Weights of a small GPT-style language model, trained from scratch on English Wikipedia.
Architecture: LayerNorm before each block, rotary positions, biases on query, key and value, tied embeddings, attention and MLP in parallel.
Training: a variant of Muon for these matrices, 137M tokens, 8558 steps.
Each number is 128 + 32 x the weight over its row's rms, rounded and kept within 0 to 255. Layers, rows and columns count from 0. Numbers have three digits each. The size before them is the row's rms in percent of the matrix's.

# layer 5 attention key, 160x160, rms 0.19, rows 0-159, columns 0-39
098:171104158097122180120139116154113118103110164092072148131117125159141207087121103110172133146169094153106134141127179081
087:161118118109220082092111122105148090079123130108125100109089123120059136148107157125180166141084142148133164140168130156
121:137118143176137126184076082146176122146137138102089129192098123125197117138171115169110142074103131135114137168131116159
073:089121139096082069137117198091135188154146126215192116089086129104129114149169139097128140183118113119160164091129149149
090:141138132120179096130178144119148090118149106178146164141100061169162136130141130074104156112192094134090133139112130189
116:135129155114157159095121106109106109111127140146071146145182122081086151091068122131162183103118151127069099119131067061
106:082078109135092112176098130159156091167120167116123105145105162138192110163169110103131102117124087142157153117129156171
130:095086153136099125147105102127192101163107140083091122209106178108147123212068129141113117104077160163140155124154167133
110:143143124131108122118126142181144085176139104136095141104092116133163171110192162172099151168172126108165098109166090136
105:130117102139122102155166167121112138126190147177177135120126135136128147182053089147137160082171128153122127086066183169
100:221126134113117106067112134101090158108152122118149096181185144169139159130164069121128143190127116132171065130089166086
105:113160141104120123095144158104140116096175222137132217140097152135122180148125097110075134086099190138162099168140099114
109:116178142103071162104143181069146160137131133146125123166087186090153154108154105050129122119130126135095117123099093201
113:105122176132112177099099144181132130132117068150111177104145081134136138128145130111121171161098171180069162235105131114
107:146132084115096161144128119112098154165100187134144144179128166178113203135166092138127141117131110090119092122126128117
112:180122119183141124178132109149147142122118167144162142089150178061128133125132069125094127211097091132092144120068133112
114:170132108153103131196127174153158100086121135083160107113083114131093112114062157126139110065196099119078103127106169215
105:151120151109154110172137173101098105131148120142122132107117161132115138087183098114148173087101196130116176125128078124
101:128162095059153142147173142115159106155081116108129152113118099120096144119128108131160168089166104117123168150094102097
105:121153104161149089162138128090144167129097135139152136142137128121176094067183125203160121107124106100086118103095085096
102:113129129084123179075090112069130088133084102103165081142146155170114178092114125139149123144153079051089165084116119151
105:139183095146164101139132188168075082110061141094139102119121079133104157100090072095136135130127108125089150177116129082
106:194124129128127086122171105146124131118143153126106123133140242141106171112144108133138103132105155125152099114096095119
106:111077157113144161175128140090147086152125086162147136187095140136133173098173101014103101142167082102113103155181209091
124:184165129135169167132106123107078122115095106155089108143058154091133086108196106125098159187109115162137144113149144178
108:104149118109121098099132096146121153115179117163143095099163089066183153119109096158102168120078072158190125103136114080
107:101048115149160129129122149107096207205152078138143128115105119129131108105153057180122154177149152069127089112149132145
109:103122164122077112126125099135186162082101106086130109142111186134178180093181139106132158145133124107132111145143112108
108:187124137108155080110072168151125081139155143116147135189143121131104132053130168160175177112177143111090145096171117109
104:157172131125082126091114096100123144137157141060145158095110167149078155177168143110174116129087152120090128097151129102
100:131128174121159136136106126187132110162206110161169145096106115087111155114099146116117121131126157119101131145138110108
103:126186142126162084166108122151142147149116115163136134082174094113221090122157132186081068154159090126136099167140100118
067:134094174118068140108100173150160103072129144164085112128043136143108079145149131202120111134124149127151113156127182071
078:151127102168130118121143109115154145186167146139158132078087162144127137161159113126143154156134173132129089107030096118
089:098147070159143065102185150135124105171103131152136110087135133125098166125135084074108097117098142128172128108105129126
071:131152211122107152149117216126129158099154142174133128126151171069128134155089137177123117123084171098132154127180133098
065:076078128128092110159107214164140137156110129177094078097117133142089132138089119187145098167113152108176115086096129109
114:142108167088084091191094138129144106034129101131120119132094124173151073093122142156100116165149101085155123127188173098
117:101089099125120130137085086119142156023136135083160134181109148177167100096147162183101136127123102103099125159146127136
131:089091120119048145117097062119161167077163164109125108133143119112186089148178154189083118104148113135096105143081127175
101:116070146105165100119109097090099146153106140199107112147156109106103074146135155105149121139167111116115111121140140132
095:102120139134124080126149162146145128180124109094118154143137154127154154097204111115145107106092111097175075126112109120
101:159158138186109098164115155107139105142150088186107144064120085099144072135148153136129102211085136193131148162112093130
090:192135155050157077098127146140090099161163110159125090126130108127102117081103170140165154120113188172112094152054070155
102:123122164084174102092171127172120115145114148085128181121104140083143156108157130114086121094154070101129119143109125197
094:136128145131101179158149120151137179179047106115099144107144164127169167162144120114144129107135070130154099109110106113
108:158150131110113150106125120187039119144151112085066166126167167186140149130154153115101121156103150164155132150137119125
095:152064159209135104156127114112129145065155103111105159156129134122145085125104122051102138092139093126082152071179122121
093:112139090145097181136064124122133171136134118085184129169111096141143118146099096144125174146141156123172119136136084151
097:138255111056127106146153126149085104126131145125121143139138145105143135119084094147097169142114173212095164138214120141
104:143148142132119124074163142079151093160097060132067215111132107146096074107115139160170184119158119146119120082169103166
105:143109139095172083138136132112115149157150164052129138117179176101176135137114087102176098159096144099143146167058089143
107:114135109100180132097088124144114106113126194157084140152143159127120106159103154148104107146115159175203105144074134112
096:094155150144126107206123155144156139118109129112136135095106153104137126124102170131125111138155133156115177092154134161
100:115124174114201195091128147159158144170151143109110153188162109121142174157135116143185140109164141110124064157122086113
104:200111109115149129137122130095148142169150137140127125137055183112155170184156109138112117085046133124177149196098118157
102:142097137127148163166139084071098082159081145132132046160112087086095111106135134107205080110107143187148112091173111119
097:113130119090169154114122143090067118200112103100093091191091128141100152128107141161171181139127079149115092100127088109
094:100134131150100162138139142123084112153153171165112148132167077191133168148168096127143141118151082144168158171107118118
095:174107120121164126122177133131152130051127171151087046120091074106098179134180098166121100199135197115143151151180123088
099:147130148118099128103186134065159191090123145122093122121100163137154125098185091140070114109128126141121104161174129124
094:150132111101149077123105096132170131188138082124071124163101160145086167183166119125106114177124082151129108043133105169
097:131125140135255143069088093107098086084116113093186115145145119089144083095107134135153107137137103130168110114169150162
097:108155104144083119105110133213112118199094146124064110154144179134164123106178130125103097123124120156125109128123142153
090:152145142136123085117093144177112110029144135152118070091157139141135186152161191107135154121082065136150116141109138096
119:104118187174113184125100147131122125005086109110122121122052131135127162138122174140169182122113133105089141113132131124
118:104112086130092091121170107059034182200142117236200177129133127154130093121110135117157063141127124127178093108092156092
089:111120126143135145111068169086154145019119160107090113066160086064113174153158181138123174137121133121135168105153147167
085:153084155168141120129090110182136137093147172067116094112129095136115155090114136140182185096099122143152158093133103103
106:091173123145133121093117140049149154120040126141133116090143114089112120161120145132170165134094168118102077064147148133
093:155153183130105151130101125140112103070142098075092148097099139111105135137114168179130158170060122136092189145089152115
103:129158131125179168118072137136148088132175163063079114101147069120142103127159137145089137067130108136118191152119135140
101:142164141136133104151120169143148129113182159141145132177144097140078142104085157067161107126141120135127124123202100160
096:143108077092149217117121120193105153142204068167123130106128145123117160142110120142043130125148077155094134172092141052
112:205137116086066096132139113064062171191124104125167137188141103101140138159148092117127116099146098093107075138144112102
109:081109116071077131150111135123129136150094164130149157100119153138102153104137115090182190103113131086119186095197138101
100:151115126079157098096136149062116143155101158130124031168128120150147116096184135164153126173158190126084169150081070128
096:141121142194189135154143159143135121171147125135052166098177136154131125078190129160158118110137121093115141143094121104
101:137129142072132142094122141122104118144162188134120110144163156070173126137158170122121079141144117133168166177134124171
107:130105177083077073100061082129098112056054133114067139162045138115145134173152129095126150111130179135120094144150119140
103:108117084177071113104143147149093158171106064125087151092096088153202139103110134127121128128115097078153159170115134130
099:070143090126190100130175111143099081202160106054140124097150163154139106157100142225096168088121078116168095150111135162
100:162072113146046129138145135122189166087118071086061109073090131126131132058114156101120104138085174104190163117144138090
095:112103081070091186121116099073099077177111155067193123169107124183124083164166095158084074105111158102184093111096108166
101:168161131127147155140095110148109119139166116090156130137113105098099146146134162170094128129144095098139140157140120139
110:082076119123142126074159111151122184132171177133144134106133170145163105110139153123159152110097114107157124109129115120
109:123217114118174166170148155141173086117132145111154114152117131122115120198112054146138116160162119102126088147131139141
095:119142133190133110168110119175139058064170116099166122096108126133134160141108180164097137100116130155144169168143076123
101:147161119197108088105120191181073158071140115112109068166065143153154143158165131102116121181147184120096091117106194136
118:065134148193147130130142178154171146065144091084144152155113103138102185152125168125162120137063151126152183096162142131
104:120144133121124102143138128178087155074131068073090135126156169126045142100131166130082130114135159115070107133117157169
105:145124211141146149078161152128145166173054158119122176165123121171117145132161144196106131135130222096136076133127057136
103:134156119151125091119132149145094116138148105116146146190102099111161086107139147107160149125143138108141069146156074096
098:154129131110102137169134140147111138161094129089128118140139063145152089123114138104108094138150108145182142104105081057
105:157121038045114113183147143124159091122105132093100112117120165104092059142141141138114148173124146159114174082132165118
106:136134112157155164131153129130207098109130124122062127101110122130164138136108184135112137101098120111194133119118139159
069:127054143166111149116131098112102107088116098176194134127197096162082164110114141111127100120162058112111110189104122118
088:170143128097063131094112119150138179123113124096159162118074124122130152118132138107053142135141122109105155143170134119
134:123134134074189099157126107072119128088101159174125141140149071066121151136195082142084139145123093078096165124186123140
118:091154087149139141119135141155149128135140104077124096128175138193187125120133125136152142076122138180102111125122152142
086:190142139101150113158127138163139174110073109186111120157149109173126123100112104138106142098128130054146119124047084153
089:145103129110146081166108083142187182127101110152175150184104080121177111140154086207077135141107087097165116155108121094
123:139034155126165124151148106073091131104160170172144151116081175128091144129128107114113106104107088109113158115119162124
094:127070136093157168138107071144142097120135110121117121128147138153114129152158101163122095098163115088099138175137160104
100:130124121147141160182106081135120152086143125143086122136127154110062189101116141160159129122139181122130089149091120050
096:084117159088118097085099112129128125192099171115094114142062113140178093106101130097117180105164070160195176105136121196
094:147074151059117078119151159204082082226127146107159090133098127127178000138151131118118088121143186159145181133105146151
115:159096131128113177102102108172064122113152121116135133106062090144155086126131112200135102187137140111196118174109160130
085:149139138118094157056097117133098105160130151141110138155067114134154105168141121197137172147212092139106172153155065119
102:109199086136129190141093090123090109135146139146080155100092117114108192151112138148122168131126145129092088216161121092
091:116112129138146138173095117171153117092156113123200138118130198120146147113116060133118141191094145150164148157126190213
113:142114068133142125132085138070164208055139158132120137078182169144108190142072125139165206092142118134117088088145160151
088:084117088139120108144188078139082133127153162142113153161093078056101193168149106181204145105164152121093141163129115119
090:142171150127123112124164087079144156123166181168105160138118083158126149196123123112078118127232076154097134115176102095
087:166084132116130090110105147086101181090120085099182122135100114125092147122106102176166123138083190125113145139119125182
094:155149079110096120089140115166109121098146136120147054100125143110197097126103117090149114140170102138132096165088154145
094:140093094128179159133129131066201174095097106094148174170176125097139124111115065150122176146117117131120100119135141115
098:136154164109124060137112135160112147113150128117132107083127131159122109154144142118085123144082182170203170173140145154
093:067077161182167098131116109114133140144125139146172112127153159172143127113054137126132116124102131139160122093097116142
096:102142235150174153139138130169134107169136097087129126170036096087171081073135165088141130124099140132071178101146150172
092:186091116120156111149115149063096093137134068136164171133120146118084138156117140129108109112114141128077157144134128096
098:078110163073139102117149131131073103148121161079067178138070074146143057157152151094073104141175056155142151163112131139
103:132127177128098145127096172146124125161107058099174122163111134141112099133172136126113071090103201144082168186096102101
092:135121138143152150125131065122153133091064190123091096122125152132120124120141130133125143110145085144090122145132105139
089:112108110118095131140115084055191142103130162086086122164179100176166068120167121133078117108129171161152171110202120155
098:149106153109128172151144116105149157077145058160112159107078179133138156170174094133175121075141179104107156153116134119
092:134099140166122156156108057132119120119117166152138087148082120139137136068147156166151164185081137121079154127124148120
098:078096170136173092129141113143107189165117164144153085152151091143072113077075109058125135063130180162080111090095090160
092:055141159127109112082121092199108147086186102138129149124104119113100144157127150215103164129195110086134143117111056100
098:142154135154095087202106158105138123105109155100081149159181062079122149120120096207153180111121121137075122118120109175
086:046121074113176162072126172138159120066127134114091130093098146144132191164175206158125112192093104153128124171100122147
109:160130133159093152126175124108118181106134116189139127142170145116117121130053114079181120092131140120117123084151107101
088:109118138189125099067125158206146141113122131116137154168143104099137129111116144147133153122211143069069085158154100147
094:126101180152135138088146136173104125109122110144175069115068132179126163111182134097129061145130130114087118139126163077
099:117093082080124139084085089103205094187133121111146154103064126126128169165202145133063117146151081125130116161132120177
056:089101116127134130176155189101165162110152182188171152098142147081136171105155096102147077159156179080148173106133157143
093:128100106109125109117091109122183164186127122121086113143123135115133050106116116098112142126092064147143115135145099118
098:198158132126106133136141138103136064136162146114141131159109089130103185136153105144107166125133185113109130136148131101
104:169115106133148132035172181150085145098115152137122079107084121170141109182122114130148101150108096178155102093076107118
106:125152105090092158185167161140133110094128121094145076063099131154114133102102181168119098101070164133094148113166104113
090:166118156084113118084157135117118159170102099133076084088088116174139147081097159137124109082096178146167153108065122065
089:153131119156125118127090107080138149190149157055078134108186082084107132045086105180142089104195086113111181120104131159
092:169096179107174124145125137133135153113139041112143118126149184110140082088122156141142094196093155176135075104089090121
095:139160149127065188108128171116105095108064141127102141110147119078117136071158147037089148071137125122154102151128098142
099:158129132178112105172105120100109135114103137098139122127127139102124129093132097125187189177140189148137104123065095129
094:169125106167117111129145104109086126111148112177102149155154147047141124113115134087153112088154144133120079127077126171
090:171125122161074113107146158125167175100102196113108097114111146152155157123165123082121152092106114125118120079152160087
095:116140126129108133144139091147105093109083107104187068140121100153139091133141109085117105049151134102147179157095140137
094:129080160129140166091122085139143168196171121138145112121186135131112064101156146104125086149106135129114106143139077060
100:097194120120117146128131114120035119072149112089190125070103136141124092148133114156104140127090215178092108186109125089
094:062121132146134110126128141143137169133146124093104159104150135161113172127171161181176103142093053129065126108123168176
095:202124159142146085157156130153117122137105123088114082178109108118119160100192139143105117078077130111131125190107147141
096:118110123129123084055128105094145149180195132132118129145132072100137127154113151136167107110160101162154147102181148105
095:105117141129167145147156094175154080090088160067061148158083081127142154144130101140180131088151124125165176168130144178
092:131121140041087107209122169126101125138128141173141126096116129164156119176105094131171131148134110095060126177155075064
108:078099149116149099144127104126144127088082052025144118088121187177100090129136138115137141105097119079100123162114131160
100:138132078146098164081139152118138151115124175134127058199151189111143121142130122098109110125091033134189127102161117082
091:104161129106124144122079080124162147168100088151113106116125168131138091141106067148131156098135120115140115134171134106
103:197168108123132112162102128156103122137136176187175060182146069133131123149140073111105118127136175164162163185084132130
096:117123123089134168144141110141118118152111129136130155192132144095149100155140126117099144169122079167139115126166091065